Weights of a small transformer language model.
Size: 15 layers, width 96, 3 heads of 32 (1 for keys and values), vocabulary 8192.
Architecture: tied embeddings, gated attention, capped logits.
Each number is 128 + 32 x the weight over the matrix's rms, rounded and kept within 0 to 255. Layers, rows and columns count from 0.

# layer 10 attention query, 96x96, rms 0.0893, rows 0-95, columns 64-95
[[196 229 236 135  57  89  98 253  75 171 114 111  81 145 224 101 113 171  86 152  53 153  95  85 117 156 223  71 130 120 132 179]
 [183 149 183 131 102 123  94 166  79 137 154 106 112 149 130 132 176 125 205 122 100  99  58 143  61 174  86 186 148 194 187 151]
 [ 76 145  73  93 179 168 158 150 100 152 166 178 158 142 155 105  87 212  98 140 111 176 179  78 139  56  99 137  66 150 128 176]
 [162 142 177  95  97 121 148 165 133 137 138 152 118  79 182 133 155  57 126 146 129  20  57 148  89 131 144 114 168 145 129  87]
 [128  64 134 106  44 174 148 188 106  92 133 175  70 169 130 196 144 116 101  93 130 149 105 143 150 154 161 121 203 135  79  90]
 [154 157 101 151 114 168 145 187 145  79 137 127 157 140 195 139 141 155 114 183  89 180 139 131  97  79 201 171  90 154  81 155]
 [121 120 162 101 128 121 133 123 127 100 125 137  97  98 100 135 113 147 125  73 127 117 115 105 126 105  82 116 151 120 147 154]
 [147 150 139 138 126 128  89 149 100 127 142 140 118 106 164 156 119 166 101 157 120 162 143 125 133 124 107 159 137 134 107 130]
 [ 97 231 100  54  37 141  53 199 207  97 189 140  74 255 146 111 120  75 159  96   4  94 150 130 179 115  96 202 121  80  98  71]
 [155 109 122 133 174 165 154 109  48 186 134 190 179 221 124 187  91 108 143 130 103 117 168  66  98  69  77 116 160 240 247 163]
 [ 65 114  73 159 129 105 120  72 163 105 159  95  67 139 120 109  41 154  75 132  82  61 191 189 200 125 138 120  90  75 112 119]
 [111 151 142 138 133 111 157 149 145  72  97 135 122 111 134 135 126 110 154 149 106 100  73 154 119 112 127  92 126  99 116  86]
 [117 100 184 137 118 144 128 110 154 118 132 145 162  82 147 135 173 140 121  58 124  84  75 168 148 154 142 121 157  94 105 102]
 [112 116 120 158 145 156 110 148 139 102 186  97 144 155 175 173 161 161  93  91 127 123 131 139 104 152 163 191 190 136  96 125]
 [ 84 141 114  94  99 132 149 144 175 100 138 106  91 129  81  73 148 116 102  91 130 141  94 160 142 124 116 103 162 162 144 113]
 [119 187 129 134 140 128 152 153 150 114  66 147 141 120 132 144 109 121  73 109 176 131 110 140 136 109  95  94  96 136 142 129]
 [130 167 146 128 166 122 156 154 157 152 132 103 131 127 153 150 125  90  90  91 129 145  93 150 157 159 150  90 146 118 131 129]
 [121 119 131 117 132 109  80 123 132  98 132 161 109  99 106 132 137 118 105 118 125  95 133 146 147 143  96 112 154  89 130 141]
 [149 111 133 156 161 132 170 149 100 132 127 149 120 100 155  96 115 163 117 129 125 111 114 143 123 165 137 125 143 144 119 158]
 [125 135  93 102 147 104 137 110 110  89 124 137 171  78 150 104 146 103 104  63 135 131 127 151 145  97 116 119 112 129 132 160]
 [176 145 137 151 130 112 119  99 116 120 111 144 121  48 112 146 157 146  55 123 138  83 151 146 157 175 129 142 101 190 139 112]
 [115 117 143 143  79 110 131 144 161  88 167 111 137 127 137 125 159 142 151 113 116 140 163 126 158 127 174 119 165 123 114 158]
 [136 130 110 156 157 103 151 100 109 147 143 153 131 140 139 101 147 119 125  96 145 102 133 120 111 138  98 139 123 143 133 117]
 [103  97 154 102 123 102 114 129 122 142 147  86 132 128 129 122 136 105 152 140 126 123 155 126  74 113 131 121 125 125 148 129]
 [121  90 132 152 135 106 168 160 141 104 123 129 100 158 105 121 110  93 132 107 110 144 146 145 126 108  91 110 114 105 133 153]
 [169 149 108 104 155 146 158 169 119 126 167 125 106 166 134 153 179 169 119 100 135 121 119 132  64 166  60 144  96 123 172 165]
 [137  95 104 121 139 128 103 134  97 113 100 128 129 145 156 110 130 121 136 144 148  90 123 114 129 127 140 121 107 120 121 142]
 [111 128 118 176 138 132 125 121 114 109  86 140  94 170 113 121 113 151 132 156 105 161 136 140  97  90 105 151 138 139 134 138]
 [118  97 143 142 134 135 126  97 140 132 161 146 104 114  96 176 161 120 127 145 140 162 177 122 126 115 139 129 135 159 109 162]
 [155 128 136 117 107 191 157 175 166 119 133 115 124 131 109 154 166 111 141 141 124 134 134 121 115 113 177 101 107 134 107 135]
 [134 140 122 153  80 163 131 156 160 127 133 132 144 113 185 184 155 137 138 146 130 113 171 117 165 117 154 155  86 113 103 163]
 [125 124 114 137  91 110 111 133 115 135 148 142  79 107 144 113 145 149  98 102 127 109 157 114 130 162  63 139 148  62 147 111]
 [ 17 128  52 144 117 101 150  48 114 119 142 223 100 218   8 148 145  91 128  26  86 108  72 129 195  73   5  11 184 255 153  93]
 [145  98 108 130 206 155 157  95 143 127 194 153 152 105 137 127 123 101 173 110 155 110 111 108 139  95 167 104 116 110 115 163]
 [130 113 139  69  86 120 127 138 117 117  89 124 137 113 115  98 132 136 141 131 100 156  87 120 157 106  65 146 163 151 117 115]
 [180 185 161 186 142 167 119 200 106 154 122 113  97 155 147 142 143 112 152 144  80  70 150 161 115 183 216 131 118 105 125  77]
 [200  72 140 224  86 114  73 141 133 115 100  62 121 115 177 135 169  78 196 135  36  92  99 122  85 112 151 182  79  56 106 151]
 [179 128  99 165 168 130 158 123 129  73 182 115 123 136 176 118 178 134 113 126 119 122 109 136 133 141 183 167 178 138 104 130]
 [134 145 145 143 121 105 118 179 109 101 108 143  49 164 107 150  79 161 126 115 136 170 122  98 123  89 109 141 141 111 140 158]
 [179 118 149 127 113 112 137 138 124 151 142 137 111 152 123 138 153 167 172 147 129 150 117  99 117  98 131 105 140 140 154 114]
 [110 214  38 171  42 104  71 157 178  93 147  22  43 184 141 139 165  78 156  71  87 206 185  99 102  59 146 255  75   6  91  94]
 [190 111 121  92 134 135 124 162 157 105  60  87 148 135 148  81 169  91 128 141 109 177 145 124 145 101 146 131 121  52 149 124]
 [123 127 117  80  81 108 118  77 108 121 216 125 165 122 134 109 182 160 171 126  88 158  77 155 108 161 125 157 166 145 123 106]
 [165 156 117 136 162 134 177 158 111 132 115 131 104 149 153 159 109 109  55 112 117 111 168 143 174 110 137 122 103  90 143 151]
 [164 176 159 143 167 177 148 108 136 128 179 132 116 130 169 124 177 186 128 148  93  57  97 185 118 158 167 141 128 126  47 134]
 [ 88 110  98  96  87 172  81 129 118  95 155 120 128 104 120 118 141 139 139  86 129 117 145 113 144 200 111 122 182  49  91  97]
 [ 84 118 140 104 126 124 163 134 152 132 158 115  96 119 101 107 144 138 133  87 162 112 123 146 117 120 133  86 156 169 119  75]
 [ 72 137 208 217 150 143 167 137 160 116 119 117 141 139 151 148 101  95 121  72 152 176 112 138 123 122 153 113 148 109  94 152]
 [120 148 149 102 121 119  82 170 164 142 129  57 112 148 123 162 175 119 138 138 136 115  73 191 149 103 154 116 127 132 123 106]
 [148 111 131 144 129 115  81 114 157 112 109 158 122  66  97 102  98 127 106 142 150  73 113 118 140 125 114 102 120 120 147 156]
 [131 128 143 146  94 151 141 139 106 135 116 120 135  93 168 118 158 122 121 134 100  98  68 158  92 104 142 141 127 124 137 169]
 [ 84  73 129 111  83 120  72 123 142  81 126 123 123 162 114 130 193 154 113  97 135 212 144 139 156 122 143 139 113 152 158 124]
 [157 152 148 180  59 144 123 126 172  97 103 105 135  51  82 191 167 165 124  89 153 162  62 128  94 164 179 150 193 156 123 150]
 [162  85 155 117 116  92 117 150 168 128 187  91 130 111 122 128 126 116 128 111 115 130 114 118 160 166 207 111 175 129 142 126]
 [148 136 100 145 191  97 131  66  63 121 167 115 154 113 130 111  90 103 101  96 111 145 152 176 112 132 125 140 148 122 103 153]
 [118 109 152 115 140 117 128 116 136 123 124  87 114 118 165 167 138 105 119 139  85  73 139 120  97 110 160 142 114 151 133 183]
 [ 84  97 144 165 152 103 144 107 151 127  93 129 100 145 126  88  63 113 140 117 138  60 177  84 140 105 145 105 150 103 118 142]
 [154 164  95 124 191  98 187 166 134 196 147 109 102 117 149 107 125 143 102 164 133 102 136  96 128 130 111  84 163 134 155 162]
 [115 110 119 116 118 157 137 132  68 126 111 111 159 102 139  98  97 147  76 135 124 103 110 126 117 139 160 138 123 115 113 146]
 [115  89 124 135 172 118 154 112 126  76  91 154 116 168 120 106  89 152 110 206 116  83 178 101  99 169  71 152 123  92 139 133]
 [143  93 147 145 143 112 129  83 152 151 153 105 125 127 127 157 128 175 168  90 114 126  76 114 140 125 107 144 154 170 140 178]
 [160 146 139 121 128 111 166 135  96 132 105 140  92 138 118 141 126 121 128 130 150  94 135  73 127 114 108  74  95 144 132 158]
 [118 141 144 150  64 166  75 137 221 126 171  70 151 153 119 188 136  91 141  66 115 166 155  80 173 111 181 154  98  87  91 170]
 [111 120 105  97 159 115 140 119 146 105 149 133 148 125 139  96 133 118  93  79 115 140 145 162 150 105 108 136 107 109 127 106]
 [ 90  51 163  99  81 126 114 143 131 166 186  95 154 112 139 104 123  99 184 119 213  92 138 146  79 207  67  77 104 162  56 124]
 [135 125 126 139 144 131 137 124 117 143 136 125 136 131 133 135 122 134 127 118 136 122 127 117 124 126 127 128 117 131 126 131]
 [129 119 125 124 106 130 123 135 153 109 104 111 131 134 130 119 126 124 132 143 115 142 118 126 140 113 117 126 146 121 140 144]
 [101 139 122 133 140 135 111 129  87 157 153 158 121 144 133 139 142 130 135 104 165 105 137 118 114 163 134 140 121 143 115  98]
 [ 97 115 106 127 108 139  97 145 109 140 136 165 125 159 140 129 154 133 140 113 171 119 138 134 110 159 120 154 115 132 112 104]
 [165 133  95  97 141 134 102 172 122 102 161 135 124 143 156 109 137 152 117 137 141 158 113 138  64 147 142 146 101 137  75 107]
 [180 176 103 150 103 129 110 152 104 113 162 133  54 104 116  74  95 149 130  76 132 155 123 119 122 153  96 152 181  70 101 163]
 [112 134  87 184 144 151 154 195  98 149 157 135 129 112 109 164 148 151 109 127 118 189 109 113  87  74 110 119 135 143 155 113]
 [143 156 107 107 216  41 115  78  67  93  48 141 150  56 172  79 102 128  66  80   6  67 121 117 223 104 168  78 107 160 250 117]
 [134 121 135 129 105 119 114 110 150  95 108 130 115 148 127 128 125 129 123 138 104 141 125 131 132 114 137 127 144 118 131 140]
 [ 93 130 124 120 111 131  98 135 127 125 121 146 130 123 131 128 142 125 125 147 140 118 116 115 114 139 127 133 128 131 139 119]
 [155 148 132 133 178 109 143 124 108 127 154 139 121 115 134 140 123 138 106 111 121 132 151 132 126 130 148 136 113 133 121 113]
 [131 133 118 130 151 133 124 129 102 138 146 145 118 128 140 131 141 136 125 106 146 118 140 121  89 156 137 134 115 136 103  88]
 [ 74  94 143 136 110 115 104 105  98 162 129 153 144 135  82 145 133 104 117 100 159  67 147 106 135 173  95 133 126 112 116 123]
 [ 85 116 123 123 184 129 160  93 145  74 169 153  94 132 128 108 194 153 126 140  92 164 126 152 148  88 144  94 223 164 134  72]
 [111 143 166 127 130 201 163 155 173 110 114  94 188 122  83 135 112 118 156  98 130 148 125 155  86 108  61 112 101  56  78  95]
 [154 169 146 106 155  98 136 194 153 117 171  61 121 193  51 189 116  78 124 145  74 119 100 176  93 142  96 109 158  78 143 112]
 [160 155 105 167 114 113  52 134 124 115 118 156 176  81 116 151 101 108 133 155 122 131  52 162 120 153 135 103 157 132 108 109]
 [110  94 153 139 101 100 177 127 118 114  89 182  62 100 129 118 140 132  91 177  58 138 119 145  68 135 135  99 123 155 112 212]
 [129 105  52 128 155 111  80 124 133 101 130 115 146 122 190  67 148  83 132  80 155 161 141 170 206 116 131  86 125 204 133 168]
 [168 152 124 174 117 160 167 134  92 152  55 113  90  68  88 155 125 139 154  60 167  43  89 114 142 153 144 130 127 150 131 164]
 [138  81 172 157  77  90 131 134 152  98 178 111  90 129 128  93 135 130 177 104 135 109 119 118 127 197 180 142 203 127 132 146]
 [139 151 135 132 103 122 170  52 102 125 227  91  99 123 129 118 108  81  98 116 142  94 114  97 112 175 147 145 145 149 175 152]
 [118 129 156 117 105 153  96 121 143 108 167 110 148  89 130 109 152 116 108 123  43 121 170 126  93 134 104 135 133 133 157 144]
 [ 89  75 116 146 126 146 152 158 102 127  65 107 171 120  97 145 127  62 149  60 171  84 133 129 142  99 107 135 106 142  93  68]
 [188 181  92 163 169 157 123 183 157 161 132 130 128 199 187 135 180 174 151 157 141 172  99 146  89 111 160  98 131 132 116 153]
 [124 103  95 125 139 157  91 161 101  96 118 121 155 130 163  95 129 158 110 133 133 127 117 140 120 181 178 100  61 114  89 137]
 [ 79 107 142 158 122 124 149 117 160 123  59 112 113 138  92 176 124 149 128 138  85 117 153 132 147 139 125 104 143 139 124  82]
 [153  84 160 185 144 118 113 156 164 154 137 123 157 148 119 203 148 137 112 109 114 158  83 132  94 122 104 117 119 135 110 168]
 [157 168 116 160  76 149 153 212  84 125 108 119 108 142 155 180 147 118 149 151 125 124  84 130 149 106 153  79 131 170  97 129]
 [ 99 136 152 164  84 148 119 115 176 167 137 100 149 158 114 190 114  95 146 152 142 109 157  72 194  89 156 191 141  97 110 136]
 [125 124  92 131 101 135 161 145 133  88 135 143 125  88 121 122 135 147  96  22  75 123 117 147 172 107  83 149 139 115 136 128]]
# layer 10 attention key, 32x96, rms 0.0844, rows 0-31, columns 64-95
[[142 127 135 132 155 106 116 125 121 139 105 136 133  93 108 107 163 121 106  88  96 103  89 133 132 125 151 119 140 117 136 116]
 [152 120 127 117 113 127 133 138 122 122 129 117 112 120 143 141 143 118 129 132 118 140 112 146 160 140 125 141 114 127 108 132]
 [127 120 135 116 142 130 112 107 125 118 131 125 132 127 112 126 127 141 113 141 130 135 134 133 114 115 144 119 128 123 152 142]
 [121 125 125 148 111 136 131 131 136 134 142 138 116 138 137 131 137 124 136 125 118 122 125 119 139 146 125 128 139 124 116 124]
 [112 123 129 134 105 124 127 153 136 132 150 126 119 149 156 131 148 136 147 138 132 116 104 131 144 137 120 137 147 127 125 120]
 [140 139 134 120 105 133 151 175 130 116 189 117 120 135 158 139 169 142 146 150 129 104  73 156 114 110 143 171 113 149 136 127]
 [ 80  88 107  90  31  86 129 199 110 171 142 124 118 107 148 118  87 214 183 122 122 131 131 154 105 103 139 153 167 125 147 179]
 [107 186 149 119  68 118 129  88 124 162 136 125  94  87 180  77 155 181  95 129  74 193  88  70  96 101 149 138 133 153 110 121]
 [136 143 120 117 121 134 132 139 138 132 164 121 112  89 134 126 107 120  91 136 141 131 113 155 135 127 100 143 102 125 125 125]
 [155 149 111 141 124 131 129 136 128 137 124 133 126 136 145 136 143 127 140 128 123 117 135 117 126 144 133 127 116 118 114 123]
 [133 128 143 120 126 124 139 126 109 131 133 130 131 131 124 126 127 135 114 127 123 142 137 133 137 111 111 124 120 152 144 139]
 [142 119 133 129 130 126 132 133 130 124 116 129 142 142 119 138 138 110 129 151 130 118 139 117 124 120 118 121 129 114 126 126]
 [122 129 122 138 112 139 125 127 129 131 108 127 124 133 128 127 111 129 156 131 136 124 155 107 128 149 122 110 139 113 109 123]
 [139 131 129 106 120 125 141 158 102 124 141 128 133 121 130 139 143 152 149 151 144 116 103 138 107 117 123 158  88 145 117 144]
 [109 155 119 122 109 183 133  74 111  85 206 111  92 155 141  82 140 138  51  88  94 143 109 107 119  75 120 130 191 128 128  53]
 [156 188 153 123 135 117 193  79 168  79 129 146 119  74 129 139 114 118 175  83 131 183 177  85 146 129 124 147 111 146 100  64]
 [111 175 164 173 131  94 139 110  90  64  87 113 103 146  97 124 119 100 112  89  97 130  71  89 170 122 155 136 202 124 106 165]
 [ 93 136 175 163 177 172  94 115 135 103 101 167 103  92  60  96 114 191 103 119  99 103  47 178 113 123 147 145  90  65 123 217]
 [139  44 112 153 183 188 160 136  86 163 105  82 108  82 177  66 101 153 134 123  99 168 175 171 139 142 139  95 152 125 166 181]
 [108  78 173  29 113 160 122 145 180  90 143 144 176 199 192 122 215  93 147  96 102 130  51 191 142 100 129 131  74 152 130 199]
 [155 132 120 169 186 102 149 145 149 169  51 121 107  41 152 150 143 147 145 136 142  45 133 148 117 158 129 111 150 122  82 143]
 [ 99  53 100 161  65 120 135 197 171 145 173  94 129 116 167 101 120 184 143 148 157 121 133 127 149 172 180  42 219 103 141 118]
 [115 136 100  49  67 127  71  88  60 138 113 130 189 174 148 129 176  93 180  78  42 125 136 123  83 171 160 108 163 162 167 130]
 [179  89 142 172 172 101 139 122 110 141 129  98 141 149  77  92 208  68 152 117  81 110 152 125 104 148 216 181 111 191 178  69]
 [ 82 139 144 175 164  99 143 163 207 130  71 148  85 105 141  94  96  34 185 125 117  89 132 151 122  76 103 146 193  88  35 126]
 [194 188 165 102 135 160 139 151 125 121 147 134 142 138 197 180 200 163 113 146 165 113  52 126 131 129  75 153 112 153 126 143]
 [142 135 113 150 126 122  81 155  59 124 115 118 156 157 184 125  96 159  14 128 184  82  60 119 182 129 149 127  58 148 105 206]
 [155 104 173 186 159 153 123 115  85  51  79  60 136 152  73 148 173 100 164 151 101  88 214  92 158 153 116 169 181 144 147  97]
 [205  96 161 140 152 132 109 118 158 148 206 156  85 101 102 176 164 114  98 110 126 117 162 146 129 122 155 195 121 139 165 199]
 [ 96 164 119 118 117 159 132 150  98 151 109 125  59 101 142 146 184 150 179 146 103 116 139 116 123 134 174 142  87  80 106 220]
 [161 155 142 170 107 175  80 154 151 127  91  98 126 239 116 167 100 105 174 145 115 122 142 113 144 108 132 158  99 135 105 155]
 [116  69  95 156  95  88 153 113 141 131 142  93 108  84 127 163 130 133  31  40 163 143 158 134 171 101 153 164 105 132 130 137]]
# layer 10 attention value, 32x96, rms 0.0828, rows 0-17, columns 64-95
[[154 104  82 153 116 117 137 131 158 107 126 113 182 112  76 142 136 189 106 160 103 178 138 113  90 136 151 105 121 156  46  83]
 [127 129  97 137 122  79 141 117 124  73  90 122 103 133 146 130 139  60 145 139 165 175 119  88 110 162 139  55 136 147 103 117]
 [166 126 175 164  87 159 189 117 136 174 122 111 144 103 143 115  92 171 155  80 142  78 177 125 166 104 184 133 102 201 150 105]
 [118 180  97 107 130 141  92 133 155 142 143 145  91 110 150 151 133  76  80 104 166 121 180 170 101 196  65  93 136 120 145 122]
 [134  87 132 151 119  89 196 132  84 126 107 135 137 167 128 156 106 135 133 113 187  93 132  47 157 114 108 133 156 132 171 120]
 [134 125 168 118 152  76 136 114 120  90 161 156  80  95 107 104 162 139 108  89 162 166 158 136 142  81  51  66 111 147 139 138]
 [148 166 144 162 118  98 145 100 166 100 177 131 105 183 132 115 171 146 124 135 102  46 163  74 112 156 116 188 105  91 142 180]
 [147 120 174 134  99  33 163  72 133 184  93 121 110 178 173 119  78  56  86 150 142 144 103 191 130 122 175 175 148 134 143 134]
 [121 132 112  98 104 104 120 123 103 109 159 182  78  89  86 147 116  96 125 212 134 159 135  88 107 129 160 178 146 154 169 184]
 [152  91 157 126 130 181 139  98  92 135 139 178 136 117 133 161 105 138  60 101  88 157 130  97 144 154 161 178 122  83 145 132]
 [107  74 102 157 140 153 164 110  51 101 112  97 109 156 165 132 120 103 163 102 123 132 125 116  75  81  90 153 153 152 153 178]
 [118 126  97 132 145 182 169 159 125 134 119 150 163 188  51 166 162 114 106  73 200 150 115 109 152  80 139 136 135 134  90 130]
 [157 112  84  93 174 125 137 139 131 134 143 152 161 120 161 155  67 117 204  77 124  89 131  75 141 118 129 102  76 163 121 153]
 [113 128  87 168 114 185  65 118 106 183 107 145 106  82 138 142 133  90  69 148  88  55 117 127 119 116  71  79 102 175 144 125]
 [135 138  87 170 101 123 204 142 125 133 117 156 138  81 116 159 149 110 105 147 170 108  84 102 157 122 104 142 163  45 129 142]
 [143 125  69 102 128  99 137  81 130 131 129 155 159 139  80 110  77 123 157 138 134 130 116 217 140 118 134 204 113  56 206 123]
 [169 108 153 159 109 171 141 113 121 190 144 127 166 125 144  77 106 120  95  64 120 161 129  92 130 103 149 119 119 105  67 120]
 [129 150 160  78  91 101 114 111 118  91 111 145 139  91 104 104 161 116 143  57 104 141  70 117 126 142 103 144  37 133 160 112]]
# layer 10 attention output (transposed), 96x96, rms 0.12, rows 0-17,32-49,64-81, columns 64-95
[[140 153 145 110 124 169 135 124 142  80 174 156  97  75 172 176 145 122 113 134 187 143  73 153 124  91 156 125 135 138 168 127]
 [ 98  84 146 161 158 130 125 133 151 115 132 132  60 202  67 172 106 128 166 161 139  83 159 164 150 107 160 117 158 135 153 126]
 [144 130 100  88 178 147  72 108 141  68 159  82 136 177 144 146 115 156 124 114  95 177 124 117  83 148 144 123 109  83 139 165]
 [170 160 192 141 105  83 143 115 153 158 173 166 151 129 111 187 115 118 163 141 141  70 129 171 132  90 181 159  38 137 127 122]
 [117 146 160 120  93 116 145 135 161 121 113 111 155  61 136 150 167 123 135 178 129 105 136  90 122  94  92 102 163 161  76 127]
 [140 112 152 126 118 169 125 131 139 128 188 139 138 168 138 165 102 105 168 173 152 157  87 125 100 160 164  78 152 155  96 119]
 [135 100 166 126 157  97 137 119 158 201 118 147 157  90 164 126 125 119 147 135 131 100  89 139 131  46 104 153 161 113  81 112]
 [152 127 158 160 192 164 112  89 150 110 120 203 152  98  89 197 174  77 117 129 118 111 103 113 124 145 118 169 108  64 146 127]
 [109 168 151 142 165 133  92 182 149 153 103  90 135 113 115  80 142 166 137 109 132 157 124 144 159 135 114 128 159 140 108  97]
 [194 139 141 126 200 133 145 139 139 126 144  78 154  92 105 156  99 145 134 126 135  79 135  95  72 122 135 101 137 204 118 160]
 [111 118  90  52 137 130 101 181 169 145 151 174 157 182 135 150 169 159 145 160 162 101 157 111  85 130 138 126  91  89  96 139]
 [127 173 126 147  93 159 127 149 118 114 177 176 167  37 198 186 160 134 161 128 129 157  94 101 129 159 138 137 108 119 129  96]
 [130 130 170 179 151 168 101 131 142 119 130 149 126 145  80  91 138 135 145 190 190 127 182 164 151 171 163 123 108 136 179  60]
 [100 151 102 148 102 171 109 184 135 155 149  94 122  99 114 110  86 118 123  93 142 142 133 181 135 115 101 111 125 141 132  90]
 [118  71 142  85 103  88  95  94 121 173 145 149 163 153 165 109 142 121 127 109  85 145 106 180 119  77 100 149  80 135 139 123]
 [143  98 134  81 168  95  73 159 149 132 145 157 119 111 186 140 180 129 125 162 120 112 156 121 133 158 118 120 165  70 139  97]
 [137 139 128 133 194  68 180 140 155 114  56 149 103 144 114 203 165 126 146 150 172 117 135  72 142 165 121 186 141  67 164 168]
 [100 128 132 123 184 159 120 123 104  90 133 141  98 164  86 168 111  89  51 124 130 130 155 119 123  81 133 156 168 124  92 124]
 [127 139 128 138  94 114 119 140 123 116 156 181  72 163 122 102 127  99 160 106 152 127 135 162 127 117 143 112  96 109 172 156]
 [113 160 139  80  90 115  93 126 120 166 163 147 163 109 109 171 111 217  93 107 130 113 104 116 152 147  96 180 123 134 101 150]
 [109  88  83 106  56 145 139 152 158 159 156 168 141 139 128 137 105 101  97 178 139 151  78 143 122 127 103  88 137  65 156 179]
 [127 108 106 117 161 129 138 131  94  81 101 157 152 221  80 137 129 103 147 145 165 151 106 113 144 124 146 130 102  73 126 100]
 [125  82 113 111 144 191  97 112 160 122 144 173  82 146 125 161 120 136 100 133 136 112 145 142 186 154 153 144 105  86 140 180]
 [108  91 125 103  77 146 175 134 118 126 116 100 172 118 107 125  73 193 140 206  86 140 105 112 110 133 117 100 169 159 117 137]
 [118  63 131 150 106 157 140 121 126 172 131  93 142 138 142 116 129 124 110 128 186 132  49 190 191  78 151 158  95 151 124 126]
 [ 47 154 104  76 122 118  82 157 142  87 140  66 146  86 148  81 123 166 118  84  86 157 188 127 132 116 139  88 150 178 104  51]
 [167 107 111 130  84  86 200 108 112 128 140 117 172 152 112 157  90 158 166 105  95  94 152 134 165 136 115 103 147  33 141 128]
 [113 201 100 117 153 145 103 124 116 175 127 114 100 142 130 125 134 134 119  99 172 111 138 121 125 127 131 131 100 139  80 112]
 [125 167 157 118  91 119 114 155 163 152 190 152 185 149 114 144  95  65 135 132 137 140 158  86 136 147 162  99 135 136 151 101]
 [119  95 136 141 127 156  53 170 135 137  98  70 124 116 135 111  73 143 133 143 117 111 152 150 126 126 105 107 136 140 101 135]
 [124 147 113 159 102 155 117 145 141 118 111 153 107  30 124  80 114 105 123  97 112 137 144 153 132 132 160  79 144  84 103 130]
 [159 152 166 116 166 102 158  89 164  95 132 122 142 125 112  52 121 158 183 128 114 139 145 145 124 118 136 133 103 125  79 114]
 [150  69 171 131 210 123 134 126 137 122 138 108  88 167 135 123  49  89 110 158  80 150 186 135  74 192 140 109 151 133 136 104]
 [ 65  98 127 175 141  92 138 110 105 125 121  92 153 114 152  97 130 117  80 116 113 136 129 100 141 131  82  96 122 149 118 111]
 [141 119 126 159  93 151 136 109 142 106 106 117 106  68 182 117 109 148 157 118 117 137 115 106 169 121 127  79 108 175 135 142]
 [ 82 103 116 144 124  81 126 106 146  82 140 116  95 127 110  96 129 136 164 147 115 157 199 115 138 160 167  79 190 158 119 127]
 [106  55  98 137 116 135 116 111 138 129 139 152 206 135  95 162 166 160  92 146 129 179 133 101 146 165 126 115 157 150  38  96]
 [101 144 106 112 107  98 165 153 146  89 144 125 106 101 127  91 131  54 151 115 174 181 151  98  92 148 155  90  93 162 157 123]
 [132 160 148 191 135 143 184 116 124 195 128  77 165 135 134 122 118 169 157  87 117  69 202  78 212 135 175 138 147 222 110  49]
 [116 176 109 150 121 158 111 125 158 143 144 139  35 100 113 131 155  99  47  79  98 196 110 137 131 192  62 121 161 154 155 117]
 [142 146 158 157 150  43 119 115 122 133  67 120 143 236  91 130 152 128 168  99 113 112 120  74 144  86 126 159 196 128 144  92]
 [157 192 126 176 174  58 151 127 146  78 132 164  84  49  91 119 152 108 151  61 185 117 239  87 115  86  87 151  68 105 108 141]
 [ 81 183 141 184 111 136 127 129 151  52 165 131 106 121 113 150 117 150 129  97 104 100 176  28 115 183 101 130  98  77 153 193]
 [124 122 192 151 161  58 158 102 171 206  97 119  92 107 120  80  94  60  72 160 179 117 121 127 150 143 134 149 122  96  73 113]
 [140 113 108  88  89  91 100 118  76 138 133 193  55 131 113 116 141  77 165 181  75 158  75  71 136 125 160 119 173 144 105 167]
 [111  87 131 163 112 117 173 138 111 189 104 184 108  77 172 135 137 132  96 138 101 234 113 102 165 122 128 161 138  87 129  90]
 [130 108 156 152  88 147 127  69  57  78 114 115 129  97 145 148 106 107 134 119  77 113 119 161 145 103  81 163 121 101 185 202]
 [134 129 128 114 144 149 182 112 119 119 134 155 140 221  75 109 165 104  95 107 153 149 130  85 104 106 169 136 145 119  92 150]
 [154 105 102  98 135 119 227 102 157 106 103 110 121 113 188 174  70 166 158 114 125 126 107  30 102  92 100 145 136 179 111 166]
 [125 148  91 193 150 131 118  99 105 195 134 125 112 138 191 188 123 108  80 146  80 103 114  93 106 140  82 114 144 120 171 135]
 [ 81 183 117 146 115  82 143 110 155 139 134 186  97  53 129 150 174 105 124 155 138 135  92 109 173  76 134 146 135  52 118 162]
 [142 140 115 114 170 133 142 115 114 105  35 130  98 108 110 158  66 120 133 131 153 108 105 164 110 110 124 152 153  96 109 140]
 [123 112 125 115 125 176 126 159 114 193 155 161 142  70 117 116 124 131 110  90 111 119  87  96 102  99 125 109 139  66  26 127]
 [109 114 143  98  79 138 147 122 143 128 118 164 141  95  99 100 138 111  93 111 120 102  82 100 157  92  97 124 113 107 195 106]]